Each number is 50 + 12 x the weight over its row's rms, rounded and kept within 0 to 99. Layers, rows and columns count from 0. The size before them is the row's rms in percent of the matrix's.

# layer 10 MLP down (transposed), 256x128, rms 0.086, rows 108-126, columns 0-127
098:40 38 51 65 67 58 62 46 38 53 51 47 38 49 46 54 60 55 67 44 47 58 39 50 53 23 48 76 61 41 58 52 45 45 53 65 52 51 70 38 41 48 46 39 46 53 53 52 49 51 59 52 48 41 52 43 71 42 25 49 50 34 33 63 36 33 53 58 48 32 47 49 50 76 39 51 47 66 36 31 53 18 64 67 53 34 57 65 47 38 41 42 33 50 39 53 39 41 67 22 48 46 76 48 37 53 29 40 61 80 35 33 42 50 63 68 55 70 29 39 67 46 55 43 61 47 48 45
098:38 43 62 31 53 57 40 57 23 52 50 37 36 51 47 35 49 33 36 21 61 51 58 49 46 58 48 54 62 50 58 44 57 51 39 58 50 40 58 58 58 45 43 61 54 69 58 61 55 48 38 50 53 66 55 54 59 66 34 92 46 52 42 51 74 66 47 66 76 55 32 46 42 25 31 57 63 65 50 48 47 43 65 31 51 51 44 38 33 59 49 61 40 46 29 44 67 35 52 58 42 33 69 40 67 44 63 59 49 58 37 50 46 43 64 32 64 33 63 61 51 37 58 69 59 63 60 58
093:42 42 47 35 49 62 55 32 56 34 48 73 54 81 44 37 41 61 61 41 47 61 60 67 54 49 46 63 46 40 50 56 66 52 23 56 55 68 51 49 46 47 57 59 56 19 38 61 53 68 75 46 48 35 56 60 64 60 44 55 57 34 43 47 41 40 40 36 57 35 34 43 44 62 53 60 66 46 52 57 68 44 46 50 36 63 40 60 50 63 75 44 70 47 39 56 60 83 35 58 58 64 46 66 45 75 50 43 43 59 46 64 39 66 60 54 36 45 65 41 69 44 63 54 36 30 60 48
091:42 39 44 52 47 60 65 53 43 55 71 46 52 68 53 44 64 42 48 49 44 38 55 38 61 63 52 68 59 39 47 49 35 41 41 48 41 38 86 56 35 36 56 46 36 57 56 47 46 60 45 57 54 51 52 63 39 47 68 52 52 31 45 58 57 64 28 41 72 35 44 34 38 37 52 51 44 60 49 60 49 46 53 29 52 60 41 64 53 47 42 35 44 44 74 35 48 43 44 44 52 38 66 73 61 36 52 59 09 44 32 73 63 50 48 63 66 38 84 48 25 62 52 65 46 43 65 53
108:48 55 51 40 63 44 60 45 64 44 28 43 61 44 30 36 48 53 67 41 30 53 49 62 62 48 31 52 43 61 36 55 55 60 69 48 48 64 66 72 60 43 39 58 83 47 63 51 60 72 46 61 42 60 58 52 39 32 51 34 57 65 39 55 46 49 61 29 60 48 44 38 69 47 48 44 56 33 54 46 70 33 42 49 48 58 55 57 33 45 34 23 55 49 46 64 46 38 47 62 39 27 44 48 41 69 37 43 63 68 26 47 57 71 60 52 30 67 51 38 30 46 39 53 61 60 31 36
102:65 51 65 44 49 48 75 35 54 47 45 56 46 54 70 44 78 53 43 64 41 59 48 71 61 61 57 47 72 61 32 22 66 42 56 52 45 61 31 65 62 40 55 51 51 43 54 55 59 30 41 30 49 62 68 49 42 53 42 58 52 44 68 59 46 66 40 29 34 61 47 56 76 44 54 54 50 50 74 39 48 54 47 30 54 67 74 33 33 56 43 42 50 65 43 66 33 46 59 46 23 51 67 59 38 42 55 37 43 53 32 45 35 48 35 37 48 66 36 60 41 66 57 66 59 50 52 45
103:50 34 22 40 49 65 26 53 32 29 46 55 72 46 39 36 50 27 61 66 52 52 40 65 49 59 46 54 41 42 39 11 50 59 62 64 43 58 52 46 44 50 56 57 48 53 53 39 52 56 37 41 34 42 39 35 62 59 61 51 46 62 39 51 60 48 79 55 57 54 39 34 44 50 38 53 44 47 40 24 66 43 51 81 45 75 58 55 56 42 49 81 62 56 52 72 37 64 46 54 40 51 55 57 31 63 34 58 48 57 61 60 42 59 33 45 60 54 47 47 40 50 38 33 65 47 63 48
101:60 52 59 79 57 57 70 37 53 51 27 46 29 42 60 39 56 58 43 39 58 63 46 55 52 55 42 46 46 59 40 48 64 54 56 43 56 42 50 46 63 55 63 54 71 71 52 54 49 61 71 46 44 42 41 64 75 46 46 37 53 34 65 33 64 47 86 48 31 60 25 58 48 37 62 55 72 51 45 50 52 57 22 40 47 51 64 34 40 64 59 79 55 55 83 59 64 49 47 61 47 54 37 57 33 49 44 53 53 38 52 56 58 72 54 52 46 58 42 68 49 76 45 42 40 54 43 52
096:64 48 64 50 52 55 50 43 49 49 64 55 37 49 49 40 50 51 60 66 44 55 54 36 90 49 37 20 45 64 61 43 68 50 46 56 49 51 62 30 35 46 48 59 58 56 46 47 50 52 51 49 37 85 30 59 52 58 38 48 55 63 57 65 33 27 53 49 50 72 36 61 70 50 44 59 48 53 53 44 33 75 54 41 39 45 40 35 21 58 49 56 41 45 41 32 30 51 63 44 60 23 70 54 50 56 39 74 50 69 55 52 56 50 45 54 60 53 45 38 31 57 53 68 30 48 42 63
101:73 55 62 28 66 50 56 56 44 56 51 56 60 58 55 42 37 53 44 34 51 68 41 49 35 42 45 30 35 43 57 69 57 64 51 53 60 58 85 52 43 61 34 48 61 44 54 52 51 49 42 42 51 38 44 61 63 59 50 78 61 57 37 56 48 27 45 46 51 30 38 44 49 42 31 64 40 60 16 62 51 34 56 31 39 59 46 49 35 46 69 59 45 48 41 45 28 56 34 21 33 40 44 34 42 51 58 58 59 42 51 48 48 56 55 34 76 34 44 32 69 54 58 60 54 40 58 35
089:46 48 36 48 33 55 31 49 35 67 54 35 30 31 61 61 26 50 61 41 52 61 55 49 35 61 34 56 52 19 43 69 35 56 32 58 50 46 49 40 62 62 40 69 47 45 49 47 39 71 60 71 46 41 37 37 34 47 38 35 53 81 52 36 51 58 49 51 45 45 56 35 63 57 42 55 88 41 32 53 54 50 44 42 51 60 55 59 56 41 50 51 48 62 31 38 40 60 61 53 61 46 60 36 57 74 54 68 28 78 45 56 60 41 45 48 47 40 54 46 47 34 55 41 57 41 37 33
098:58 36 44 50 44 37 42 38 64 49 46 55 40 60 31 60 43 41 58 44 46 23 36 59 55 51 45 42 58 74 53 62 69 47 47 62 51 42 44 50 56 53 58 75 32 44 68 75 43 56 29 61 53 46 39 45 70 48 61 48 59 74 57 65 39 58 61 48 44 42 51 53 46 49 71 37 43 33 53 70 37 44 25 66 59 66 59 43 57 30 79 55 52 60 57 47 46 35 59 63 43 62 50 45 62 31 36 57 29 50 51 25 31 52 47 49 32 33 42 63 43 48 57 34 72 57 39 40
099:58 71 66 54 48 32 51 57 42 31 75 33 44 51 59 51 57 63 37 55 39 61 55 45 41 56 42 49 30 37 30 38 77 61 66 52 52 48 40 42 36 47 34 57 65 62 56 32 56 70 35 30 50 43 59 59 67 42 29 47 67 61 52 40 50 32 16 54 63 61 42 50 51 38 43 51 56 34 65 36 31 47 37 46 44 43 49 46 52 38 36 30 43 51 70 45 54 24 35 72 36 51 34 41 61 43 40 44 43 52 44 55 60 22 48 54 58 47 60 53 70 59 53 42 54 48 44 57
103:38 61 62 58 60 39 63 51 42 51 45 51 56 62 39 55 66 78 43 58 34 45 35 60 81 50 62 47 53 42 50 49 56 65 42 75 52 47 49 27 72 49 47 50 53 52 49 67 68 55 54 54 59 47 47 51 75 74 46 44 50 51 66 61 42 45 63 34 50 55 52 38 41 54 40 56 65 66 53 56 54 49 63 55 74 45 33 34 40 49 58 32 53 14 61 45 52 43 46 49 45 44 52 44 30 59 33 55 60 50 43 35 41 69 23 35 42 56 32 55 64 61 62 67 51 74 58 70
103:40 56 51 45 38 64 44 38 54 41 54 63 57 55 47 52 80 51 45 53 38 38 50 51 48 59 45 43 13 37 31 42 50 63 35 42 48 72 41 47 33 36 50 37 32 33 76 66 37 52 30 34 43 68 46 59 26 42 47 26 51 52 53 50 49 36 61 43 42 36 49 46 71 62 52 44 65 57 40 54 57 46 33 39 56 56 49 51 53 30 60 29 40 47 71 42 55 25 50 51 51 52 51 35 51 59 55 54 56 55 50 49 37 38 62 65 50 64 61 40 29 61 23 35 71 55 48 69
109:41 46 73 52 50 49 40 57 53 48 51 44 29 62 53 70 64 52 71 53 37 30 70 51 47 70 59 49 64 50 59 63 58 51 50 42 62 40 05 45 54 53 53 28 50 40 43 46 60 52 51 57 40 66 53 25 69 57 49 57 55 53 59 53 43 40 56 52 32 29 29 64 31 31 54 57 66 48 61 67 49 44 22 54 68 71 50 50 67 58 53 56 59 53 56 41 65 45 53 42 61 53 56 77 65 39 42 57 53 37 60 38 49 49 61 69 34 68 31 50 41 33 44 44 45 44 52 48
102:74 60 30 45 48 64 48 57 47 63 57 43 36 51 68 52 60 50 49 49 68 41 41 46 49 42 44 52 58 52 43 32 51 82 53 47 57 38 72 54 57 51 56 60 83 53 28 56 41 43 44 43 47 45 37 30 48 42 39 65 44 35 50 34 52 41 20 56 51 68 50 31 47 58 79 59 53 47 63 38 63 39 64 54 56 55 42 46 34 50 45 55 42 36 72 57 30 49 37 66 65 60 66 39 51 43 72 50 60 34 56 72 72 66 40 56 57 50 63 55 45 64 36 40 41 69 49 48
102:73 54 52 68 45 53 56 57 41 39 51 43 46 50 44 56 49 37 40 65 44 47 48 35 56 44 72 43 26 23 55 65 32 39 49 67 44 45 60 36 58 33 61 46 49 42 57 39 69 47 51 64 62 49 46 60 33 72 69 47 43 43 45 50 42 44 43 68 35 50 49 29 37 61 31 55 45 64 39 39 44 40 38 31 37 40 53 42 33 58 47 44 71 41 35 54 46 44 30 79 33 46 37 62 49 53 49 44 51 51 62 74 60 45 76 47 37 63 47 37 51 70 48 80 62 54 55 32
102:41 54 52 54 75 52 46 45 17 66 45 58 44 28 64 59 35 41 31 31 69 47 53 61 48 67 53 65 62 42 42 70 53 46 31 58 61 52 68 43 31 72 56 75 52 49 38 41 45 54 54 58 62 36 55 52 37 32 69 76 39 51 51 30 54 44 31 52 43 40 57 58 47 49 41 41 30 39 50 38 44 38 53 55 61 81 38 34 56 55 37 63 48 52 59 62 34 48 54 53 55 50 44 46 73 66 57 32 47 46 45 47 57 67 50 37 45 59 60 31 65 66 32 63 56 52 50 58
# layer 10 MLP gate, 256x128, rms 0.0962, rows 109-126, columns 0-127
101:47 60 29 51 73 46 55 45 37 50 42 57 46 66 56 37 46 46 53 57 33 60 37 65 31 38 39 47 46 57 27 38 58 43 60 69 48 43 69 65 69 56 58 52 54 44 63 53 51 43 52 28 40 52 56 49 34 49 50 55 29 43 61 54 37 46 48 55 45 61 36 35 53 44 55 65 52 79 60 89 50 51 45 37 24 65 38 54 52 59 80 20 36 41 55 62 46 30 41 48 39 57 63 32 51 49 56 39 40 37 62 62 40 50 48 39 45 48 61 42 51 42 47 47 27 41 53 26
096:71 34 39 56 30 60 51 46 75 59 38 69 45 35 43 25 29 56 48 40 32 59 60 50 54 51 57 57 51 41 54 42 57 32 61 48 61 54 57 56 49 53 44 37 44 33 39 49 43 56 65 39 41 66 63 60 69 41 26 65 46 53 41 34 53 51 45 29 35 51 33 31 57 39 48 65 66 38 55 57 63 45 46 52 36 75 40 57 39 42 31 48 33 37 33 45 71 57 55 45 37 35 57 30 57 68 52 37 47 54 52 62 61 61 42 64 28 68 36 55 49 43 67 51 30 28 49 55
103:58 69 39 52 34 36 55 62 66 36 51 46 61 58 62 42 67 48 54 29 40 45 46 72 43 32 51 71 29 45 41 51 26 42 56 34 38 38 70 56 60 40 53 61 59 46 52 59 16 36 45 54 57 51 66 73 59 61 64 47 62 73 34 41 40 52 40 27 43 48 38 61 45 49 55 43 39 40 44 48 39 50 54 43 51 60 57 55 62 34 35 39 60 34 60 51 33 42 43 58 55 41 73 54 55 31 65 57 61 39 81 36 33 50 56 46 70 47 51 34 43 51 71 48 47 49 47 60
108:52 44 71 54 64 44 49 33 38 30 48 68 74 61 62 55 57 57 80 56 44 58 35 37 59 56 58 75 43 57 33 31 19 44 62 51 56 42 55 31 59 45 70 35 56 45 45 59 44 44 74 60 58 65 58 65 53 62 46 34 67 48 41 54 35 57 51 39 59 55 51 49 52 66 67 54 52 50 59 52 53 44 70 58 59 43 59 57 55 70 29 30 38 15 59 51 47 33 46 53 59 72 47 45 41 56 38 55 52 61 58 55 63 62 44 44 52 69 52 51 63 30 44 39 52 28 53 49
098:68 50 47 12 42 43 57 49 49 30 42 59 62 33 45 26 57 58 46 60 37 38 51 48 45 78 46 48 46 52 43 53 49 63 79 62 62 54 67 56 69 56 60 59 36 53 64 45 38 39 59 67 47 39 44 65 64 66 58 64 46 30 51 56 42 64 40 64 56 52 21 57 62 60 41 55 39 43 33 36 84 64 41 54 51 52 61 52 51 34 54 43 41 35 46 70 42 71 50 65 76 39 42 40 44 44 55 37 40 41 56 39 47 57 33 52 35 52 41 49 56 56 58 30 50 49 42 56
103:59 64 46 40 50 26 29 57 49 33 45 42 61 45 35 44 68 77 58 56 73 51 43 60 41 65 43 54 61 45 67 41 27 46 51 51 66 42 54 38 59 45 53 45 54 46 53 44 28 49 43 64 62 74 53 79 66 57 36 58 59 54 56 66 52 50 61 38 46 37 43 64 41 59 40 50 58 32 64 68 76 66 25 31 53 38 41 49 41 64 40 22 33 43 53 50 48 63 49 54 44 37 64 36 46 37 56 63 35 24 54 53 48 60 55 51 46 22 40 57 53 45 42 47 59 52 55 58
100:40 54 67 49 66 40 53 50 54 37 40 52 53 57 58 33 53 59 55 42 44 41 52 51 52 43 55 55 60 71 48 46 38 42 59 46 49 34 56 51 20 68 55 62 50 35 67 80 51 47 58 69 53 47 51 49 71 69 53 56 48 37 56 43 51 46 50 57 07 57 48 45 58 44 53 23 57 39 54 34 61 37 39 65 61 58 47 41 56 47 50 25 42 38 48 49 55 53 61 31 68 33 76 41 44 36 44 30 62 49 49 65 54 68 36 46 55 84 25 51 45 34 65 43 46 40 51 44
103:51 52 60 57 52 27 42 62 48 44 58 45 32 47 45 48 38 55 40 43 77 45 62 60 33 62 47 41 70 39 55 35 68 52 70 66 69 46 54 34 56 68 62 59 53 27 54 27 52 59 43 37 67 62 72 39 65 45 36 53 60 65 56 52 72 57 52 41 74 53 51 43 44 43 55 57 63 30 54 56 53 40 58 44 39 43 67 47 76 44 51 61 46 42 30 56 46 49 50 63 54 44 57 28 44 51 63 42 51 33 74 46 21 58 58 44 60 66 44 24 44 34 60 42 34 49 43 35
104:56 62 76 51 63 53 42 49 33 52 57 40 62 40 35 42 52 38 87 34 49 57 69 43 74 46 54 58 56 40 34 65 42 65 34 46 60 65 74 41 51 46 45 64 71 61 46 54 47 60 61 41 61 45 46 55 44 69 57 46 48 51 38 45 51 40 48 43 70 27 68 48 57 38 62 54 33 74 46 33 39 54 66 46 36 37 49 53 42 52 49 70 39 38 45 50 32 39 64 35 64 56 46 46 30 29 55 77 43 46 67 29 49 40 48 60 55 48 37 57 61 51 71 62 50 45 39 39
090:26 31 43 61 50 23 42 21 50 44 38 39 59 74 49 51 58 32 47 56 39 55 71 34 47 37 28 59 73 40 38 49 46 53 30 72 36 82 45 43 48 67 51 62 47 47 48 54 50 65 45 58 46 48 62 47 49 46 40 49 35 56 44 36 47 61 39 38 54 43 67 46 52 51 53 71 54 60 61 47 48 35 30 48 23 51 70 40 58 70 47 39 42 48 60 35 57 34 50 36 40 43 42 61 45 41 41 43 41 61 50 54 36 34 38 55 43 59 56 52 64 36 43 76 33 57 35 61
109:54 35 65 32 37 55 45 28 55 47 49 27 64 63 36 31 33 66 61 60 45 51 47 48 32 51 47 45 54 41 52 49 48 32 51 57 45 50 57 50 28 58 62 55 38 40 54 58 60 33 63 47 68 44 39 40 47 37 47 50 38 39 46 30 45 47 49 31 43 52 38 40 41 35 57 48 24 45 48 59 58 53 51 21 40 67 50 45 37 64 40 39 28 36 27 54 56 74 46 42 44 57 51 68 59 56 35 62 32 39 42 73 50 33 58 45 56 73 44 38 67 70 59 64 66 55 48 77
100:59 56 53 52 60 42 49 64 53 63 55 44 37 40 45 35 44 44 57 35 64 34 45 29 54 36 60 54 56 50 46 49 77 37 60 43 42 58 61 53 51 56 50 61 61 37 47 50 47 47 48 48 36 66 51 44 68 47 34 65 53 50 68 74 56 65 35 67 38 37 38 40 57 49 42 56 48 47 36 72 60 43 64 64 41 59 58 70 64 23 29 57 28 38 15 66 54 61 46 52 54 49 66 51 43 42 55 46 54 22 65 75 60 19 53 45 36 50 33 62 46 65 63 55 59 41 41 65
101:39 49 61 46 53 56 58 40 39 70 29 64 39 82 55 60 69 42 55 67 48 23 67 49 40 32 64 52 50 75 39 43 71 61 35 47 45 47 53 63 49 32 60 51 57 53 61 41 59 66 61 48 68 63 49 31 34 33 39 53 47 49 33 53 37 64 45 49 48 44 62 53 69 31 52 52 40 58 48 32 45 49 51 31 32 52 31 69 51 57 58 35 60 48 28 59 62 62 49 54 86 60 53 44 54 31 62 46 36 60 55 39 43 35 43 49 41 46 54 52 44 49 46 47 36 48 28 39
104:31 49 59 54 68 35 64 30 33 60 62 67 15 43 46 36 37 39 70 46 53 48 61 49 43 63 60 61 48 61 40 51 49 37 47 64 44 27 65 66 61 53 80 54 60 43 65 48 43 58 71 50 48 46 48 55 55 44 43 38 51 62 48 36 41 57 43 27 45 60 34 35 47 63 70 46 71 33 72 42 69 21 57 44 58 46 50 48 61 48 56 54 37 43 41 47 70 43 50 60 48 29 44 51 31 57 56 47 40 61 60 72 47 52 62 60 61 66 48 56 55 38 59 73 60 47 53 58
105:39 52 58 40 41 44 17 40 41 44 49 42 58 49 69 51 64 59 56 55 38 52 35 58 72 35 51 56 73 58 38 43 34 56 44 49 47 68 56 54 35 37 40 53 55 36 50 78 48 65 57 71 58 35 63 51 44 54 55 77 46 17 34 68 61 53 46 39 44 60 57 64 51 40 45 58 29 44 57 38 52 44 53 36 42 41 34 54 51 63 47 53 36 50 41 52 50 49 47 62 58 26 57 42 47 56 68 41 62 37 41 67 42 59 41 35 30 43 50 46 32 45 76 32 41 36 50 22
103:59 50 66 54 52 51 58 32 44 50 35 43 61 49 47 58 69 57 66 48 82 66 69 55 44 34 62 36 81 44 31 36 79 39 48 44 45 39 65 42 70 52 54 36 66 56 37 45 45 49 55 42 44 61 27 65 69 61 26 57 63 51 49 69 53 53 66 62 44 46 51 58 46 74 57 40 64 45 65 54 53 43 50 48 59 25 48 35 61 48 36 49 37 41 50 68 40 56 55 41 60 57 53 30 46 33 54 52 49 68 61 55 33 27 45 57 51 34 49 31 52 38 47 29 48 54 52 58
104:61 24 37 82 45 62 40 35 44 42 70 52 67 49 59 61 63 40 55 54 59 34 61 36 46 57 42 30 43 51 45 71 74 59 49 56 51 45 57 37 56 36 56 40 45 47 46 54 49 44 61 29 69 56 46 47 75 42 62 41 72 40 45 41 56 39 54 45 49 50 39 34 67 49 43 31 70 56 33 52 48 49 56 48 68 37 51 57 39 27 36 43 62 38 54 35 71 61 49 23 72 39 59 23 44 49 57 38 63 58 67 39 59 48 49 49 36 35 61 65 50 47 53 55 50 43 49 32
097:59 56 48 61 51 43 40 73 48 49 58 58 59 70 51 44 27 54 52 55 16 73 36 61 61 50 56 58 50 51 40 46 54 68 44 65 48 45 54 56 51 60 63 58 47 53 08 45 40 41 55 38 45 29 49 58 42 28 68 58 57 57 40 40 41 36 42 44 34 40 20 62 44 59 64 51 74 54 62 44 62 59 44 61 51 38 66 39 66 70 50 42 47 40 60 67 40 60 31 51 42 53 38 69 55 50 34 38 63 42 45 58 35 43 27 50 49 45 76 47 65 43 57 48 52 38 45 63
# layer 10 MLP up, 256x128, rms 0.0907, rows 109-126, columns 0-127
094:53 31 61 44 47 46 65 71 54 47 45 49 59 43 63 37 29 55 82 36 44 42 58 52 29 57 63 56 41 56 52 58 42 42 51 34 52 62 53 54 49 53 46 51 39 45 32 46 46 63 66 42 38 60 44 55 30 48 64 48 49 47 52 40 50 21 50 69 57 44 61 72 48 70 58 71 33 54 57 39 67 45 60 52 64 72 54 67 30 51 60 47 72 44 14 61 60 45 29 56 60 67 30 30 43 50 57 55 53 65 49 31 50 64 54 43 67 32 52 50 39 54 42 33 33 47 46 60
094:43 48 58 37 43 31 47 37 45 56 57 40 55 61 68 54 52 61 51 64 64 25 48 55 47 64 47 48 28 58 58 55 48 55 44 34 46 43 72 55 54 47 39 69 44 51 48 67 42 45 39 76 67 34 42 37 54 70 72 36 67 32 54 66 37 38 40 53 61 63 80 45 45 62 58 57 49 52 37 59 42 65 49 38 42 60 46 60 51 62 68 38 47 58 62 43 43 44 38 72 59 64 61 44 27 51 62 58 31 31 62 70 36 61 47 50 53 22 56 46 49 57 36 19 42 52 38 48
096:49 46 64 35 56 61 32 35 65 62 54 39 45 37 36 60 44 48 43 66 32 52 52 78 59 62 33 37 50 50 48 53 40 37 65 56 52 54 50 55 39 59 45 39 42 46 47 47 59 54 47 28 38 77 36 34 53 38 40 30 39 31 51 56 54 58 52 51 61 66 72 43 43 51 41 66 68 72 38 64 41 53 57 57 69 29 43 68 24 42 42 43 61 69 63 47 78 53 80 37 55 50 46 25 50 62 54 68 34 47 60 46 61 56 47 48 42 51 56 68 43 42 48 55 59 38 59 32
106:39 55 38 36 45 40 67 45 41 80 31 46 55 43 26 43 43 59 47 30 54 51 44 42 64 59 31 66 42 18 57 43 57 73 29 63 40 75 48 44 59 40 57 46 30 64 34 47 28 39 57 28 47 44 46 51 47 48 57 59 74 49 49 70 54 52 67 55 60 40 33 50 52 36 47 48 46 57 68 41 61 47 53 50 43 39 37 47 40 25 71 18 61 51 51 69 52 59 48 50 47 59 34 57 31 58 42 47 66 47 59 42 57 49 38 55 35 47 32 45 53 35 56 57 45 65 49 48
101:69 66 49 31 44 61 52 36 50 62 45 45 53 39 46 26 52 52 60 62 47 66 46 50 59 44 63 37 38 45 62 63 48 78 80 61 45 35 46 66 67 47 62 38 47 33 38 45 53 26 62 51 50 33 62 35 49 51 57 44 42 51 69 49 54 42 46 53 60 51 42 64 29 52 50 56 49 48 53 67 32 43 25 46 50 49 44 29 61 59 51 28 58 40 62 52 29 60 53 47 41 62 64 28 44 51 39 34 35 54 46 73 61 34 23 71 43 67 37 37 51 64 41 38 43 44 64 42
100:58 49 53 61 62 63 67 44 72 57 66 60 42 55 65 48 70 47 44 39 58 55 48 55 48 54 58 55 75 32 34 40 47 65 54 47 63 60 47 65 53 68 49 68 52 81 64 60 49 31 44 72 39 51 49 63 40 56 56 52 37 19 36 51 47 84 46 64 49 46 49 62 37 49 47 51 48 45 53 35 44 36 55 49 23 27 31 38 70 48 30 64 71 41 60 56 45 58 66 57 50 48 58 49 59 49 46 51 46 53 41 36 40 53 42 47 43 28 29 52 44 77 53 64 39 58 48 46
104:40 58 48 43 53 62 39 75 67 53 49 31 35 68 44 14 65 69 69 54 57 43 59 38 65 54 42 60 65 57 51 42 42 60 44 63 47 34 54 45 33 76 75 63 37 47 59 35 62 55 45 65 50 24 40 52 38 44 54 62 56 50 30 70 66 31 54 39 41 50 48 48 49 49 37 39 35 41 53 48 54 61 37 52 40 55 43 28 65 48 47 46 26 35 38 64 44 54 42 33 58 24 54 38 68 43 54 29 52 48 58 40 57 37 42 43 44 55 44 49 27 50 46 54 57 51 65 38
097:64 48 69 50 29 56 55 52 66 51 36 72 64 51 48 58 63 32 28 66 54 56 78 55 60 24 59 35 55 31 42 72 72 52 52 42 45 43 41 31 30 39 51 41 35 60 67 54 50 52 37 55 60 60 41 46 45 45 52 46 40 32 43 54 47 53 44 48 44 44 72 43 38 38 61 35 54 61 50 38 38 60 46 30 57 45 65 55 60 34 43 53 76 42 69 52 61 56 41 33 40 49 44 72 77 45 39 42 42 41 39 68 56 52 67 57 53 58 82 57 43 56 57 46 56 51 55 65
102:50 42 49 63 57 56 75 33 60 52 64 50 36 49 53 59 54 47 37 45 61 51 61 57 47 52 23 50 55 32 39 66 66 49 72 58 59 50 35 60 45 71 71 33 48 61 60 47 41 54 37 57 50 48 37 55 56 34 39 54 53 42 36 40 43 63 50 53 43 66 36 49 36 52 34 45 65 33 42 50 57 49 34 66 75 28 57 44 57 59 39 48 50 53 56 36 70 62 67 24 34 69 66 25 50 59 42 57 31 36 38 27 41 63 35 29 39 37 57 56 71 51 40 42 39 44 46 44
091:54 53 52 30 49 70 38 68 52 53 60 77 29 49 35 48 54 46 45 35 48 38 39 91 55 31 56 33 55 37 40 44 56 56 54 78 58 40 59 67 60 26 41 30 45 55 58 33 60 40 35 44 41 39 52 56 78 49 39 43 46 40 55 59 61 53 38 36 42 43 39 45 45 51 50 30 50 55 65 53 36 72 65 42 60 43 59 41 48 51 50 55 38 34 59 57 31 57 50 57 56 49 59 66 64 49 57 52 70 38 64 58 41 47 50 59 34 65 46 58 22 58 41 54 54 59 61 31
097:39 40 59 47 51 77 38 61 56 32 51 47 60 48 51 39 52 62 70 64 49 51 48 37 47 45 49 59 47 57 62 44 40 60 49 26 50 42 62 64 42 40 64 46 68 36 55 46 54 60 47 67 38 37 66 52 36 53 49 63 55 31 39 46 66 40 46 28 39 52 15 55 59 56 44 72 43 48 32 39 52 50 70 34 51 44 75 70 45 49 16 59 60 33 68 55 53 50 45 28 56 43 50 43 47 67 52 40 60 56 46 56 50 46 58 54 62 70 49 21 47 44 66 75 69 61 63 55
098:39 58 37 38 39 33 59 48 54 38 56 50 48 49 65 23 28 40 49 47 49 85 51 45 44 58 51 59 54 60 54 48 57 44 46 45 56 45 50 55 42 53 74 50 46 43 18 53 24 35 51 40 40 43 46 52 49 57 51 52 46 64 48 55 37 66 53 48 51 59 71 32 63 59 71 50 56 51 45 45 47 65 48 65 35 50 70 29 56 58 46 45 45 64 29 85 26 55 39 75 29 61 50 55 39 50 39 51 31 38 40 56 40 39 67 54 59 52 38 39 31 43 57 69 47 58 31 55
104:48 43 56 56 69 26 58 68 39 38 58 38 36 59 64 44 66 47 28 36 34 56 44 41 31 59 54 46 58 66 52 56 49 71 53 41 49 52 56 57 52 65 49 47 44 52 74 46 53 59 56 55 39 44 43 54 49 53 84 48 53 24 87 54 70 27 50 52 45 57 43 48 43 34 54 48 59 35 72 47 44 43 40 60 42 47 42 40 62 60 59 45 32 53 60 65 14 31 41 61 26 47 51 52 42 45 62 48 47 54 58 62 37 46 56 35 41 54 50 44 50 25 49 50 31 55 29 55
105:50 37 46 36 46 29 59 37 56 40 41 48 42 37 44 33 45 77 58 41 56 67 43 45 58 25 54 31 51 52 35 43 50 42 52 55 47 65 46 45 30 40 58 58 52 48 57 37 54 71 70 21 53 41 43 44 46 38 43 58 43 65 43 69 60 68 38 66 53 53 65 57 37 46 44 65 31 61 58 48 68 45 66 55 44 69 63 34 73 56 41 55 59 59 27 57 29 54 58 48 31 66 42 45 42 47 41 49 43 58 58 58 45 52 44 33 45 43 37 36 47 18 40 43 21 39 37 47
108:55 46 78 55 45 18 40 51 61 39 39 61 45 48 69 44 47 68 51 46 73 54 58 52 46 51 57 53 46 75 56 52 57 67 27 50 52 35 58 48 38 57 54 84 62 51 31 49 38 55 70 51 55 50 53 39 43 63 83 54 67 54 48 67 46 44 40 50 40 74 56 52 58 54 47 58 44 64 47 50 56 49 68 60 61 48 73 20 50 66 48 51 54 58 62 59 39 49 47 50 73 62 60 34 40 49 54 69 62 57 41 51 45 60 58 39 54 33 63 26 48 53 68 60 46 70 61 59
101:56 44 54 48 53 59 42 35 45 53 61 48 54 43 56 52 65 43 44 54 34 60 64 28 44 74 37 44 64 29 65 70 41 52 48 42 42 52 37 46 39 74 28 56 31 45 52 65 48 42 47 26 75 52 56 52 45 56 63 84 58 31 40 32 65 59 57 54 58 58 38 66 49 50 51 60 64 42 49 60 50 68 36 30 61 70 43 52 62 37 60 66 39 59 42 45 38 71 62 68 58 42 35 71 48 58 64 43 60 63 38 35 57 44 59 63 31 60 36 58 46 60 47 52 50 69 54 69
103:40 46 58 51 44 59 72 47 31 67 56 63 80 53 54 62 55 42 55 61 59 32 48 66 50 67 55 38 43 77 35 49 27 62 53 64 58 43 47 67 64 33 52 52 50 55 40 77 33 48 52 61 44 46 47 60 47 49 74 45 44 51 44 36 56 28 61 58 48 65 48 39 59 48 74 63 67 67 44 22 51 41 52 43 47 41 48 48 38 29 47 65 56 46 49 77 48 47 32 52 33 66 64 61 52 40 37 56 51 32 32 67 50 62 52 59 42 58 55 42 37 59 61 55 36 46 54 73
102:44 62 53 32 30 66 54 52 66 23 58 26 19 43 48 70 52 56 40 44 62 47 64 35 57 46 53 34 54 61 42 38 62 36 52 32 41 44 48 49 67 46 32 36 53 60 50 65 40 36 60 56 46 51 70 27 49 41 25 53 35 42 60 59 42 41 67 50 31 54 24 47 70 42 64 21 71 58 56 55 54 50 58 66 61 49 51 23 59 60 37 41 54 53 71 45 55 43 60 64 57 54 59 62 59 49 59 49 54 65 63 51 45 41 65 47 53 47 43 64 46 34 48 58 50 41 36 46